From a checkpoint of a small transformer trained on Wikipedia.
Training: a variant of SOAP for these matrices, 325M tokens, 3337 steps.
Each number is 500 + 40 x the weight over its row's rms, rounded and kept within 0 to 999. Layers, rows and columns count from 0. Numbers have three digits each. The size before them is the row's rms in percent of the matrix's.

# layer 4 MLP up, 512x192, rms 0.12, rows 72-165, columns 96-143
098:491574440447502519482483475502427541528468493470456449457575472476521390509509543568443519613505476534530452528516513484496511543461506494532495
098:523556526479431490475519506529502492499509450518495427484573476464520494510571468566469526560580511444507454448429454467517508482553463442507511
113:488497500542442601473475501489541529414507497457518486495493500504481563598579542499488526404510481515571492490502567500518507509513431497481439
096:449516546477520571513511551500507513486475486489512548490494458509442511452561461502472508525522492518482540499406510521471493442415478521517528
095:540618534527542439556516510498465524485449490482557494434492463505532501572496488522527530558519431505559453515450428515542491524491489489517515
115:501502515501466465477487497521530497444532479466514484505511465479598530571536497471538472495533419481449516480502531511510523510515490544542585
100:516443556535501482553540561485517474505393464520558507482485497572527476531509448529416525533459490491528457444491526472489516574596534445465575
096:477513457463561520539507487528495506478467452407531523527443482473471568476513560533470489520459508510490442557529477544551508488463538438546478
096:518443432519517484539541484499491539477465490478508576550501582521474488532561553551456468518480473484455524520533471490426577486547466500528477
094:431485530540484505480510499461536525473449531562433492548477523423517516512516570449490536456488480528541433444526497515487514509469428477492507
099:503543502522513522483520507490481463521538589518532469532468484535515485480478528520542490439484491455486489495373466470471497476470478512396554
096:471548489520501562481488529459478554498572456480564597488514547545457490534506503537446475493507492446529490530483553550520466582530459515485531
100:542521521535480506525553499473500571490543508543462516412470568473481523489541499522502436525504502548454480516540506554449557487536446485464505
097:428499508536526436454492524527521570570542464528502467580543495551539514454445488458593464529498509527491458587539442541510561463535498579505513
101:563509535551547453564566519567451592579472526569505488452478528465515512441446471584488497539555554566435498498512453433542557504471493508457500
100:581463555480513456501481432593530495503485497488538566530514528500479541542514493530490445478514534495414473487487519471581437529505478522480494
105:447471472501527546543476490483551520498426503482550457481392492526476500551506522553551510418498532476490516492534459492515521495423529517393446
094:524493507485451475427496518518432454505504482497470525458457536434543557473568481549467549537515492533445528489457550540486490484506511474483501
095:493537538464476458571479537489490479425526441455518503477569496469492501488513487523520494494469543514449569474547439519528533511430508519416488
107:494495529491432538495499432467551465568477470521479566467490513406481488508524503458468508519612531457460442513503507467457445511521502464499540
097:466446417453443496518501511501499470498438470452492531510426548544557567600467495526495516470459515523502597447487528520443520492573469516510470
089:474520504525482448505484530551509449498515440465444488565488489484505481498643527522534484501499557492469572522474510542465524486526534451493513
095:396512466512461507545495447561498527538461543521479499501522545508455563485500518469401501477557458543454437540540496535479520461455547468486461
104:386481460525483559458513486460482485558511431475506472458446480507575483467522460475485522544537493477559518579487530472446460484554483484447477
102:435504451503565455563555500490497550512504465522515486482447538548486461483468542403462508437491544479511411448527440532512532485468453478538489
093:551477501502508443521503627542543515446503501512393435485464506472475457431492522537487509514524498461497502459502453500488505511525494493510457
094:553530491515468495504499484467502458461434539503458536498468513519460537464509489524528460458509526568464544544551465580511502576423505490458504
097:543508479567475558506566463473490529466446527481513493544532401511512505505569504480541456497547473523508428518569407493534517488491514535448471
097:565515575469521507494496502478537501443474577565460492512468489593447566526490479468506442466542495558463584561551517515493441496544532470528480
099:471443473532472496459459492502489505464470482488480501532500567413472507501547462561548600500554466525489476500467446508500536452509538511476461
098:530535503534536569492484482445532543540453511501488457450541493544483390505455518470569475501492470498498504462457467500527545529485520521424467
087:486417483487495436567533461439476510535563475505479464517545519481498487494582471556402495487525438464587550494466466461518506528471502515536487
093:433495431563498502515495469476556502553439445472555494537578422443521430473524449531537539496471512550513451480527447558482470524476472558467456
142:457461482500521614495499511467443590481521569455461557462492503521450526515454526550496497462474532518501460564498536510559513451499479473518516
102:528487542564527460460462502435462556540507480622493499472487507539561513506452480528406420490485487507503424458485503499512473510572488577562440
100:499497456390501539465487496481443510489470473566512543487438508505545532489550589480433616431489470528570463450518505518499403496464469507486496
122:495502552454475470475563474483477531514494472499453596606427566454507469483530523472489527533532566427424523493494458444475450435475504542482505
100:519462575562492480509569531483463492597506537564468505482542473548433562620545475525538525524492534506534572551513446498451436448534435454591502
097:539491464452501433528493500463486555492481493505605501459494503507451534464510453496466506534507520437467470514415558477484468493495451525524495
095:530511474491500573503569487430480560531447484525461465474480454490481528644464530470582483414548481538521559499551511503527548482494521517452486
099:513532484562476482438526513591459513500513467453510473535452523520520595464475479550549466544484440474452485503500500469492492555503533542453464
094:497531560488468563512528535564501468500447483505511516461436505514538520415500479488413518423551478530528454550471483462456505463481586463479534
101:469487493459472497471514475545466550524517532557428489557525443557523541475481519449437551558512410527498505462508524480405555549562485545557449
096:551529507507497505505515492460540580542550478456533436482557502430495466518442460522431508537516469476505502476555502522492502525485462491503473
090:557502468582513529444483517431532566484543449459507485457472527551536494532471448504409508483451491475517477491555525485478425512531568514470447
107:441412480472467532469507456498554525448508489433435475453509469531504442496459507557478491496430469483418500410518447481517519512507558520449468
098:516464468549533542515489462518512513467426505433517530484506506520444454485464528494510579566470438438476441474528481446595493540515442541476524
094:499484472525474537516579536510462488501514497453501562491514493548478583491527532471480509544510576506537491576488480475470456503499539490549495
092:496497511493486435534414534551437475567458497419507473520467443543569490487495524512586480509492571523472453481462561477508559527625547495493494
094:535499454522536546532494559516574500518520479489456501491457489529490495536550524537453477482527560503469502467498552490513490489491458558503431
108:451493436509493498498448560520506471531502447522513507576541488555546516507483576511519564441511532438440499507548545508540500545364550442487514
100:485524374422469481542517447504469492534513475478544541504521460547511485533560505455568492492445465409520485417463437473480483498536485595528503
103:476448478535486476462462527574519473512445538465455498401479527479466560472578485456538469561521476535445487455475505548535470536518562461447436
105:505385544523506487562500424474536490560488545471565535453522497426462507441559458530506532481436540547467567410488445500477503438453450454539489
103:467467464467434460496616464554515432515448565497455459550505504524440463538475473533550474484541486467473454418521513547551504441445557494504565
096:481453521467446589503484531535567521494487560475529481448513463531428505392489437446459497449428497482495518469518539422521406448477512572520472
116:536511530414482521528436552519509466539503506517522477543500548513487494535400480525513591487475466513408554493532511494482454562481503521498464
093:524472525461481434514448493477556417543507486561400521525420481565515483566508464502534452558551549511518501523532465522499510583474513541451464
097:540447488477503576510501512545421490499556454521490560451552502533519486495495505545489535340506415495520458519474494468448526462466556522517549
105:482496500464575488516497437535499444504497485505503500463524538469458502468573469480549537530526493544532462531504432479493505502533472463426527
094:507559527435537474470492489530491450504481470533480476574591489487546572520517533486541503501479551463514473571519479499513536522483481459567432
099:532505484525532528507475515363538529517500554465491480466516452418512456500513561511588504508482425505482523499549465476500465502476484488462410
103:521488447531459489579535449468504489487510489510467515484578464503549494391523510507445432546508540537505516464559536565396426533552510496543515
131:498480429493523496424449472493504532492472501500551479409512444471477485495488502497500560440449474485383545450465494530469451562486514517505538
102:488528521508506421454502560521538431564501474542552491461493507463530452451534494533537476522437479565518530462429475567568505482466521526568502
104:464580472574497530557537531516519481534484496465509472549495483423540470466598485493501439509482457476574526567553462567461495585497543466448558
122:517501499502503531533480564465517509403521521538472561410496426457547476487515469472499424490442525492489473489522509482503490523474473526529495
108:591507488458573493531480552483518519474524542517518447455476524493414516520564559553531545458469508477560504523445544448527482500461481503510475
099:533501550447517515439450493515494509484438589518523493520442445462501547465517525430505508402427462460448494512439530426451493575484481542494459
099:500479472515556534447471563435509454491489501522568503529493571538409531471444492499490503463515531502528552515485561480386536449494506524478536
093:516486481570506573479484480461492512523477486479497450500481524555492567472489511477511517509451477496493487473536468542485436441475562527464454
095:403532505484465471500558452489547481499472517446433540522454507543550510483518552553501551551554520448520470474547488513434448498469501458541530
100:430557501476478467561523487573525442485547506484548509618577516510457467474537519501500536454535457482502514476494558467537557477476463487452513
097:535458490524504496493485496556478523550459533550561442454529421545515534522399501517555462540513524443495477538486554497529520514501501501508628
094:568467563559449422566466487595471470443477500480465518476499569481473466487567550526454510496548443519494532564508555499486567511421492547509557
106:453535517527518499482472521538509511426552449536530505471451470467556490506505473492506566469440484557596522484505487537560505492453491434500514
098:442501470509441554482554510463469450542458485442554482504502523501527492462436543478442570589422457496483476530548503493481513454483504383435459
096:475394495441412531523467538481507505526490522558441477502532471541470569511486566496468516525461498502457592521511497477496508485506472466553562
093:478531525443488495526563441461484575472475542599528481542402503488455490536506490459505530473517508490488484507501471619515567527472479438438528
094:481512549497498499515542551441524521562473490518476473553515469546423520483572502487412510535441500445531475526586533519500481500517510359482484
092:559541512584474496570542523492516546487481447503473528537513537505518480521516529406475463508479474540542490552478521534506513540520456547548518
100:535541563475489550561512491482556448512501505455507513526496525520553499499483467519606518511495486496455563482453498437530503553561535557517477
097:565531493434525476493487534544507507502507512528511464498584486566460563517514513433466447473531515500522527443449451547469491489528560477501447
093:461470541508470489455473553483473540508502434508516523488551506499519603484506483510479571425543508466487487425579393558506516492461514477527477
125:509433470545526530515503496566491476493542516481424523469547517509555541546458492573516458481532536420490520613524542472562420475477533407519511
109:501480458459513425556513488568482493495477437517480497547474517515427489477574516500487508528513531494540511524544527487466458493506541478514505
096:514475482492465418514425541489526501476503494425495477540498537505527467511519559471493569489523519487472554497519481505586480557437420479480425
088:468488618468513461514526549487508466483528497537562484518483447549551437503531478544482575462510432485455463464457500435536477557465480519487455
094:411443467491549468461490454552515512471527480505517488523469487472474480427465527517550470442494542464457489500539477380448469454526656470399522
093:440469484433451511474500500542373508507477443450472460521428515457482512489449478497523539484422462526519543401488499428568531542582593518515500
092:469490481539485530551551482519519538469492510467484569514484542494441563450444426487522493521518579479483526504521520459517429521489517452562541
109:486503459433477531525504442500515496447464466519431559566472479539484478511498528459556493453530463500441520528474504568489504499473496480448523
103:511395452438535535489492497467425568530489547544484537568525556480482461550506537494511474529536476535581517483538556482523470505517464512493514
104:485522527542436414535429505503491597522489470519459455563601486487516520505466466568515546532556483419566437436518524472541494452533516500508519
# layer 4 MLP down (transposed), 512x192, rms 0.109, rows 72-165, columns 96-143
090:521451517454504407528509559511509464549500541545519563518520505493501492520467408483594458514548518536555534455472522518587485483499476518458512
102:527500496502468503535495520529481604473540564545498415511450497471444490450484510472512534412416503529501518487481500499565514586504478500538560
106:442551483504529486496530507484486582477471478540529471567499544506530547579419551542561507526484458474441459440473577496557542512554503570500533
096:551433421469409531484462516490535532562532497468506420527514447503541475494523595494469548423569477467525481530558478435533553477563535525482470
091:441455475427434545481479550534550508433522514564406529470514497475522472446480523460542438523517498424468517480535457465503496459537502599450444
108:456540496448517514501445474460456532489509498495493576544457468541550473513552490529529516458484478514493508520484582545468575443496517493443463
102:509570480508547502524503442467465527432535539527517517470563495493470479527535481496467483498508522472449519538514416563509466478510504486487429
096:502502500506511482481478485483494538546496536480546576479484518536497457523493500443533504510546530462463543519454532478456517579560518539554507
093:426436475465463497510576453472448487569414473454435552531516534496518431460538493521463525487560556466493547479489466394515541489535497498439479
099:500533503520559485507472444532445505487454480516531501470535501577465505461491502514553435537471478492470521466462491449536526482473540478590524
094:528439467433462494484445470465467531485529440483471456500505468555493523489506520465448489490547497478528442478542516513536545501536467547567462
107:443462461577484509513541548443495511455419517447565513535435492532525441478550442438491500455496516509507515501424465480486509481486513506464486
089:507543464462503482515485446544496451461450427453593506474543514475493473474550507457528475495553537511509455482464495523474502508460525510577437
107:523495510502476368412502485558499441563511577570391454538462502514453557504482424508518473605578471516464543518448554459493532492475548500439529
101:450462497527497513451473530472434441458545470460455441515516496539643523556559478491489477483521507507519489505507455489462452451460468480509442
101:511493512510513441535466533493522506528537533568542473482492554500488564490470545431474452515525535572414489530505454550521461534527493470541536
105:489454537500557438541454521565610440474467473431515540483486472463518518499485458467482509462518450500539486484510489482461489518430534550482439
095:445455504552503465493517502541573545518545495488517446526544485503449464485453498472456468483586500530561539486556536511501555510470516579458473
100:583507504463534437496479519509538484548444454532473519570485546549520510472490537474492577562554413562438529504483537520540502491503518517489468
109:536519521532459571528541453466525472514515530449450498530509477493433493450487445529521530471524515571571478494499561503427495527476497546540467
102:511558477513555482495457519486498540484484534543567410488438427517501458512473516495459514544534547564463531534429526493475487527468416573478514
098:481514438541532500481557499533427530543451540487519590481567485439498402466458546520567463479464468483476526472516468437415485554522469548521465
087:522533498430506463396516560501533495469450482490459476497445425513522490495500484585522451457443528450504554433497454535484520522554444493416474
108:449469453483495514534493478461523491518527456545531586454529500545473505473494472447425508528536490532471445504462482507558472482563505592517525
103:470472454514490492544479541471509507453611538499481512459496461461509503545525471517498457503468562560457410487515434528567532536489531607569520
100:542464459470530526497501485492458493500433501482432522519534534531446508520460543487528457567515512510520564437476479450460474533474460528555515
099:448401525525451516484552518512485491563441516476558512559475524582534497510463492531515541548521469410538451470549578499498518350457475485530532
102:511503492459515480508517497548559509531531537495553508488531455525531484431517505510461499515520495501506525489465486526538519552530545530460548
102:565502506407498524505531481515481536438493471510488439491476496437528560506489596503500551504503507548469545507571524486575450549509511460521481
097:517555543500464501493514443491508499531513465546570453547519512525539478443507524551473516463476542426506468464561516547465546515525448476563515
088:504539522465514460462563493467511487494476448525518516527504440487464566476521501485472517505501546510536527504485543493453456461476518446506506
096:380506419456478526475462539465497494420454429540547495544432480472520523469472520481529534513455481410500489502523538481521464510526451497527502
094:474540533453442514503469538521466446471579507513456490453494522506491510473556477473417483521519567508548556455499486401564557483483481411474540
133:373481505496485598470416505453479495457507535503428499479471531587464479537431559553492429519471574564516509500544512469455475493493459492548510
105:473456426520514530556484530485492517464429506554523488578489491430463483464477507507535529563578540509482525568465388499511430578439466582526441
093:519415499551552433515511528521458531526525535494558498562505502524487498519474477435479390466498508454416465539445458503499482421584503434467468
116:478425483473455434518478510514525557532578546520497564539492500514534510501527569497479523489479492406488566491418458539496468478505536545504442
107:538508567483449476485438448528545530478488514516491486495456529422475525486457511498456507511571405560515402474447515518599514459505492536538482
100:475511554467477501487493485551524463457538521543470492514482471482508545563408527466572498460506523552435473522583530480452431500585536484497473
101:537569485507472473539457511490520501504497487444514501506559522511599459471500517479489495571450599427514489509413519502443460480488458403430478
101:521506444501565578542511544442469523532460508458541460546499517554444507449540602473492505414477515515519533538497473553516530546486505445516485
092:512418456473522434504561478474452507495532566495430561526487559517478500558457533492528481551400486474564522434547559521466495466534414514524443
109:435481534496490497470471465512480533457575503534467467509564391569543471476511467478477483477463465491519457471513450559430547487492495557516526
088:537496530476549465457498562575474477528474511524541458518445451531428539521495522483537504461477473503489526465468439505417527474452525550515548
099:535507491509502492477465539522526506523528488606490567501511502488501472433515521495493493492600493498551520472468495463503510530555431449542483
107:469491513449579404425576465453586571395509490530517498473501569566510501499485540480456508473511553498538554485538539469492519576511520522506462
101:546471535492516481478479542500471501491510572541553513413499478501502577489476527442500541441523522473500540469571484466503481470490482384485444
098:562523505478508467468467470532559493511511503528460518477575448429513494453419466512562518426520430488551466529522536487538565554530410480553631
097:489491464506494527462500457455521526406543461518537481514472491510502498510463457475480483522456433476439526547483531483498519518380559461555558
110:459500510494439513478487441584410561479458513550526549472542504520504547462462504443570515555485474456490531504506502491565518476500521446516528
106:509520463488474529569485469469525518470540523526613461475489504525466488480591496395475461498506456485436510466544540512514507539509563427514472
092:487445574544475480462500548404500483507476523474468482502470530429472465490429468584431458499506512590492563588537543533536463509504504435474500
107:428546516527510502467442407521447527485544465573535528462514471511489464450467451494516542504549453494513471603482505520523508479539522484533511
107:499531532451463427439502499570447534405433473510484442495464473532472570551480536480458545531542480514488477580494490420473602466477498527492435
096:489598492546504514526415523417433549453497539513545522461483550451492496479484558445533525506488516467472495570485461476486458563474424509451471
088:503526514518493421514516456496537529492476432495505508551544575500522527625511533546539520504564473513433471509516493601517562531531515449475437
115:525461488514456511600473533488500489567469501504508558472549499532494494482510528537497486480418506535437497511529544570531511538481493510450511
096:520480470467557442470506469483523500478463468492526474522523480438544474510451549404386538550467470490471491472505532469488404533447533486417489
102:552492540575457477461483486494507517534526518470514427513530544516543468533434562455519458484554499493473466514536523537439444419466495541530467
099:494577503486452490466516582496506476407483519452414507507407513458469558506534565527553526510490427555549478511478590495455571524533542500468524
094:546467479465447504575510447546498499528515518443518530464511443504523406421509404579548452548472509492538485461520515484500454430452526539487543
102:461527564475497478494489516519549504462464426521481502476450563539470582479484471503484433537484538551513439520457576550456529561520512548458534
105:487486499492517486563471576506474507474494492478511548572496490548489496564431538549502475550490471516498505477539573479488552481528460496491453
119:476517495594538463497478536474460461492459506521490430517468423379447489558493504506510568442474491466436493490502543506486417508543608488534513
095:508471440495487513506525507534485475468491501450473465530493532527473528522528507524480497457542451450466490482567535460484494486518533513446494
103:539458455508510495544465468470585528493522481426568394432513490533497492469427524525522534438483596522523513588505525547475429527492533491489496
127:565429444473513515482539552528457509458483498577470541425480444452472510428528516444481504515482537450535445550475492532512504500475536463548486
110:518472465545469516470417425500414518514495492532451476478534444476532531470460428449516470535550483543476522456528467449458488480494485534547518
099:435491455480463515533534519523497455511449413467485503423576556518480431463502430533536429514471576555483502488562502477495490475517497545552484
096:457473527486420567514430439477512492500571471452463549440452443473534462482535479469502481447516526452506477536566401554558459512472491502523518
086:436510505446479417539546531505542465512554510533458515549526501520480445506440509526469488516512550469495505520535573487504548512513486497596542
104:511534503511524504504504436506446432464456476577530497522528517504493533552425471445510518521460537494488588506536498502560513572514545516533512
102:526511498534540481452505470553453604420465463529557488493491475504509523537526511514413530482499512445491474515510452498449536548484488501496542
094:488506568503462485540506532543485491450517419472524551476435609430492434454550499457436497518494505508457551449496525497515480468522589495453430
096:473606475505509545531472506479509529553431440532506512539484462531542516497516502488576447519552601450471485395459500501549453496495509486504497
106:506465533572511468502533472439506449460493495486513543558533496534505504463444459543482547526451465519518527531538533529582482455504557500544494
097:508540495488520506579458485513456541483424473531462548547478531442475488489510507445534425481569570473499497508492515463542517560533518563495450
092:571522473578526491503514499501517497504499455448513499468458525447519447523508452496519554492484475506511426450513491551538445527476535532420434
095:470524509532400494465602508487523480532556579486527536486482507429466517501489479496452483510564521523595498482534513507524550484552506516507437
101:492510507465480499548562423481459514477465437461473467601501478509431462487388557484488608423481505481511461515529511477472474591517434480501513
089:473460479407524522469390514540450508522567520502526465489563450548523489504431448581483545500492571432449457435474489503490481477457559468459513
108:493449411498490530506600541572491500449553511553527517457547537519455446522509482436484484522555499464449520452420558475455495580479453548583494
089:489542485560497463482557438450470476457433482507493544514389488467517431506461509569533535518511471474526487576552592425504467546455458440507497
096:446520550542494518474585461548495505501423521534544474574529515491497447547503476514517435560506588601509445498496533503536502459488496546567502
127:483445515502491483466557508513515451489508535489509540472495426542580517585512484529489483498514547432451478574514475469491480598528505488570511
122:510547545572477516444487513523505526500528505573419454512524509492499491495551596457460557451495515461542527553474528554447549521537520529473447
105:512487508495502543438520486454452543491520518533519481443514558489535541529457559449504480596506535485473520537520572551510478490586503513528481
096:498520427446514515531453437553515521487496385489457540507511490457506586446504537488492494493498496441491623507454444418496469469464399444502522
090:561501461468506480513469501462468581564500531502488503504521540501546482545495416475508394476510521509529437489496519588486477485496459527511497
097:483453587522487497440538456492524476493537603467546540519442523529569484515514511525463443516581539495502467535452525486462497482489452458484464
086:431475393490465560500482519503459521428538524515527511461586488545487421476474445532519516530526527519566510449538506524523513469461471502458538
114:482529448457482486506516495464545517463457407514425437555505544489562491447575502541482589468450497573511505524452542481435496580521540516493506
096:546543575467500463513518524528472496484485477540544522469524435452505509469474482491470518547562494536517485534529445512483521477489504459557512
105:498472539421535531464528438436456501418493543500480489531474555494462454486470518512476522536474501523513588479468497517515508527533457533497580
# layer 4 MLP gate, 512x192, rms 0.121, rows 73-166, columns 96-143
101:528404471562441573498548442468540500482525483473429500482556471523535437457513563497490443490468560519534554514536469489522441572530478490508468
110:562498427454492530473513564513469489476453511570531508462568448541420472399500526468477522451543543435497530467554473450497496479535413514505452
101:491457464469430534511496553520477506507492530475470482568458528472521519458493560491538553443544454497542489481511467423498487482459515479540540
093:480462458468514507492530562472528472500542510547596569514490494500488530519416496485499531503496559529507461494451478483525565507435504423535519
096:515589481480543480557498504461479551490524500459509544520424554556483488483433482500482512455413531492542531505453501547553502525498507505415487
102:500570499530594510518459482527530468579564470486552583531408481525583522528450487489472551546477558430503488504429505512436532513511449457453449
108:490490512443468508533530454559523548472501509524544583485492478484488508526459500415506473444441500534433464541554528504544474511478497511503455
088:446489487460438465468523484434531534567502516481436450502492555484516563477583484483506526466540502409512484515538510466480508542476497523452474
100:549475516526497413422463528497507462496536520576479556475510486548489507453583515509479488471439513551544511497427458488462544503470462450562507
095:458534467578575410536460506465506496493510526527508521466530474525403487500500517544472500532475409496436510543535523453450517497555481539556590
098:554431519525545495531511505462563516518469481452522537576539492513476554458497523526487489475543510499492538477600453553437478503495426500587468
095:503474468555558513526527565460491559525504519546400525572483559544577446503489481496488461518510473473542531576530479483554441513492488440464518
104:539506500535473465454603561484542484588527561569382508571459523506517529485449451501534527523512543422475534537460485522482516414503516500478523
101:504510557541464510527482471512394526568520436473451447475505519596573548513494401495509519477533502461432556510538497497464514545464467436509521
103:532555476568492561444505493509456487513425541399545536519635469468552488568526443509512571490478467430583493577544589471446491515487553520501494
096:530475504502502453467550484555427495525528504511514519501526507397530535510533441494519513496532519487588521536521574476482526465509563486445451
091:505561530539484432422533553447524512493470473512529516540455514521474490476530457505531468491491523524551458533490504486506484559463527504517497
100:551516453520504486470504535465526471540516466524443504508520542494492488477565518430447504533501545540492555491510566528491521454453458534473537
094:476440422456526442485444469528522600532537488488446487456490487444471443506556470455468481524500457498481483514490504452458491430460502472504521
096:546555522470507520543539444523503447547565539521523536437507446455489499471515500459536502531475548515516490538498557483479562502526560545505537
102:516514514502520521483552532451470522583472487486472588460551528472446440531520602479546555423505471486488515518483441474480521512546578483531471
106:470550469458509443493526530491548494562480533456547551499511573504469538512500448511444459522486512529439526427482558586522506560616493486460529
097:516499517484408516535440509521503504419517480516546475454563509542495539464445537508531535476452533515519416526535456453507413375559518493538525
101:574461466462543529540566466529452535551436535497540498503478455560437488494439519520497517492509547454508492515550494528529489498522496443516474
093:439482446536542501527473510512556500553504477533498490430517521515455527491447435461484548556488474537532508459473444436534459446527516540519478
095:515486484470542522510453446480566495499525466554427515443463500471475478505507530485478447457485534581477533477552505436489454621517499542466448
100:455510464504443506462431501527533516507449522516495523483506504473530533499544498493497502534598501513535507507540576469517497536475527515461513
094:408581471505501465533458487406557494540477498448424500566504508517472448464501466468513491501470536454602445518457450474444517514448518485516566
106:496500501584530488470564552450549453545444520523497444561482464444524460505528469488506506514526567458484464470478501556515517459493476514436519
098:527554559514485512502597532452575502487525461453546434499510483442523465474519531493448476514457584522474562465520467526443575539444521515540476
102:538523532545509493484518517545576558525554530502442548419577554517412537558468474469493472494481493530450531502475495548509540478538589540472459
090:458478496524394531482484552450479499510476438460520582438531554539512558470551501445492518460474483566534473478443510453557478509497513464454486
111:486538503488416542467468536496505501523558509444493546517514499576559533551563447561469481500517408471507488520540490505561481454525513510506507
105:470468530572489541418493504556611539506495590499460517524482449442494520464504486478486549490434526518517464524555459468416458480449533543450461
100:495469506525462538458588510480569520474534519521469496512486530435509552485485442530606516528507514510461514463492531552492569533499448459458489
093:505524550532563461473498532539512589422478500543501530534527429506489491492481517475502503439547455468521520488488428513501452443603557475497533
107:420515447467543519483564512543446490523458446505490585541496521521535437471508483495549446556397532483486605547538492500476480530580537476502473
099:526512602517479481485499462469541422528515537474534579510466545500545489530557559507530518475492482506559563472490519547461525505494525410509543
107:420487495523544457538518529478534485526494494498598531523601451524493491533481454509499420504466549501470563483454469540436448526576481421439465
100:479533497502502518491426496451505439474533501576486495457504487514552531595514492493491491502510482496586553519448474508441527547545483447544468
095:565470438426489511535612486516548419513496515542457515457480535524503486498416519522507487480474477501523454484479522532507489496488457485437502
103:509471509467519491452526525491526531493501493432448498548509508504467525468517450478546520426510512492516519526503497508511545448483480522535497
097:518546492573519485464475442479497485436453520455518501510553489551499469459531450518521470504508551491520456537477578466511430462482503500504443
105:446558539479470528538512508499462489462496505431552458538532437536481510492515480506492494495448484528435443524554541506574527455459569540484581
109:410506577485471465462538509495451509480510559466541538483477461542604478480469468506505496460508507509544527497465446491423490591414490526476482
100:511494550499483418509548556467473488494438576533530573496452503485432432459495555485514521459533528513495522490490491462483578546464508407519534
098:502549554453522517551441476399495467486501459487484445594485478524475498485601504471423524538501521552461493578557464465501431530522579547533459
103:539531459472473467515481507504552474438528483475480491505491505518521516476513449496530476494456503504458515516506473465506521484442534494542565
082:558548511587488474449502472524463506538543486552499515540500482512480520454533489506542517505496552428421491555535553524558536519527451483525525
112:498585552570404515455465545437500509530523445552573546472546570629544433530504503494526497494505529424582540440449515459505526501500506552516514
097:540605539439579471591506517486459491442552455545530484481514426501461459572507507552512467600509470483467457488507534512534472479452550546463559
099:473491521561549529555428583493583551466487451544435499469465428464525494478469470460530533525436517478491490387515503518529518477508559453518416
113:478494464499505512497515520517493478493498528518468491489432529507485491502589416450458435521556543517503523444534548495526529489481512487510468
096:518572461543454383458467513473458483529508566549519513508520497452463447496503546455551484462506490487518505473497462559564517535481399505447487
083:491488456433457450495492494438549473550452476434544495542573492556470491525443477481481446486488488458481427524547520515414477499494459433525479
112:516533453539470475480480456451575472487450420501563358542472560421507469520440449507450542553508475559458507517463503494520412420486561464501597
097:497527524539448487527468564458533537536477586494529523445486573477474533531539501500597484505511479471517542529442502511510583457574454454558452
099:520528568589435480519501517501540511506575512416443512444550519533519490490452547420449452507525494481465492578515507536475435466475520540524492
110:473406507473505524512481459525542500569525480462443482543521443488504505426464523522508530481454555474461453531542440523554466549460434430453466
094:511514493516518465452472561468533537475542470534493552517649510509505567574515515543464447449464527518525485489501608479506488546573552502478448
097:572469429448571514473592492503437517495452548512492549427483447417519434501458536475510479470543498489454589535465476502534533456474508497543444
100:497529496464485498529484482526553518454453476529505555487526539477530483489457483491484514507472503489513526481569446515560484510614514434554495
098:483445486525488483525565441543427522533519468527527499505518485486531514450545448507503528460569452474473501453443508541520435419482528493462507
097:492436490511559520533520567495484479514443537489442526492480485416510454519475476537504417486398575475481469558515463551541492531449481468530574
101:514517496460496486494578513491399543519500507537449563568483476484466521483525522455448466540526476465455482447483487448483497474523538434581555
108:568509488497559460511458572528421532470560538556544516495552488423439487436484526466471476443528453448524511536508506457560573386513442503523539
104:484469566490544487513497450413484477484455528527426494522498474505515507487470527524497481539460535569484599467525475450474519455474488485541519
102:466479491530448441454429494553479470503497450471522537459529513475509433488427546527528511546488431523524504485614461504505475498488517534473455
106:522540454492488487534500538486502470501479476578557501535555484559476516539493492477556547548522505522437435424492472475425457513534464474495492
088:481493477533540488561472527462492492489439465504564543548516505418554573533427471496467482457524532486512510489494506547567462501478499506531589
099:452442473503516537516559545527541529559563515440452524483545463511456508466540513517489489459468487503461463542471482509454463509527498506444497
098:508513543541499502499528578618464517466460443512556520571515445570498508597507566491425510474499467509449486508452482529437505521441475518506508
097:470452472569412504613498509464457501526579463532529551488426566524521464490514478507438457493514554517432528511465521500492502456449493465490515
100:497561463495568522534477522554534565536460556489480497519464529488502501494536539570482466504567540498444503446461489485527467457430468521545500
100:524470564543460567504552447500423459459489480452464504474492450543503517438499490569463509511446542538526473515462508531569531532527509548509513
097:489427550515497475478499501461526467543575426531495484468485472570523502545525508499481481540448421516481497486488476512521564533486449456537523
088:503540531477505500517510469526519408560426500432518540499562460394557568479535541492557515464492499533483527518467456558496509553509483489495525
097:535494508437520501457454496473484505448471411547435506534546528475494457509523502460529493422531496491493514559485490569530456518513484495524575
099:510480462519515533462413550455526515460481536458464515475436550485494463438557440499511447541486474525515548466464517488521456478544577476560484
094:476528435536468506450573520429468467609469467525493522418501508546564543521508410471443505507437465503519524491564501508472468451570563483471496
098:537595490501483505496467543477478485471564523476509501470407454492580549435505483460535405451469481537550554496480466532494464488517557483533511
092:554577494509454434532542502536501494465537549562515538509483458516480461439491465439496489524570496483460532512520547502516453551532494451501550
097:448542511528469510499488440526417456606492431545517503477527449459454531498524462531467399569553513569403503511567462484509414534522464458532535
091:438466446523556498503470486446552540493492489476566554375524468539478513488479511553464535480528548505509438458484465476454448518479544519583484
110:483486531488515545485532477414493449476578471506491457481539473512532481486466460554520451489470516491426414416500508446500521500450522457530564
106:467528471475555519490460499515518535593515427452514462599561427519484507435492502515487482425510504523491489490543466538498510489470453477482537
100:523480422490537445541470464485553546545520424507488475496549466455532559464558546490494548547435461531490493471470449421563421494444450486562567
093:582503487427447422511525524487490540510424476488491428563493508493565446459499472451506468423542528469522496484494496509434479485566491472452536
098:508473515472468464514492490604462516478488539443510466441484457483499454457568471492552512474481491542579517564450484608452528484484475479523463
090:562530558553511487447455515434443469569475467457516491591426525451527583458537494456497561460542508484444491572493534505519463469562536515455528
105:510535503452509572457545524517530560527483443532541399498547467582502484532415556521496501549496477470480475458457543466449522578471504456542492
106:511513416543531453482539502537464527454512512461466534474444495529477492584456541477538400452466483473439572485508514537535535557559524544471486
104:484545515426511484562552387464499480592499528441508481488470463519462454501463438516491532545456461471513507535523486517564517489514484533485560
091:543441448573533489506468556499571502511529535433516518467557504523509479483540519468545493506432544551430505491542529516491396513568553453468524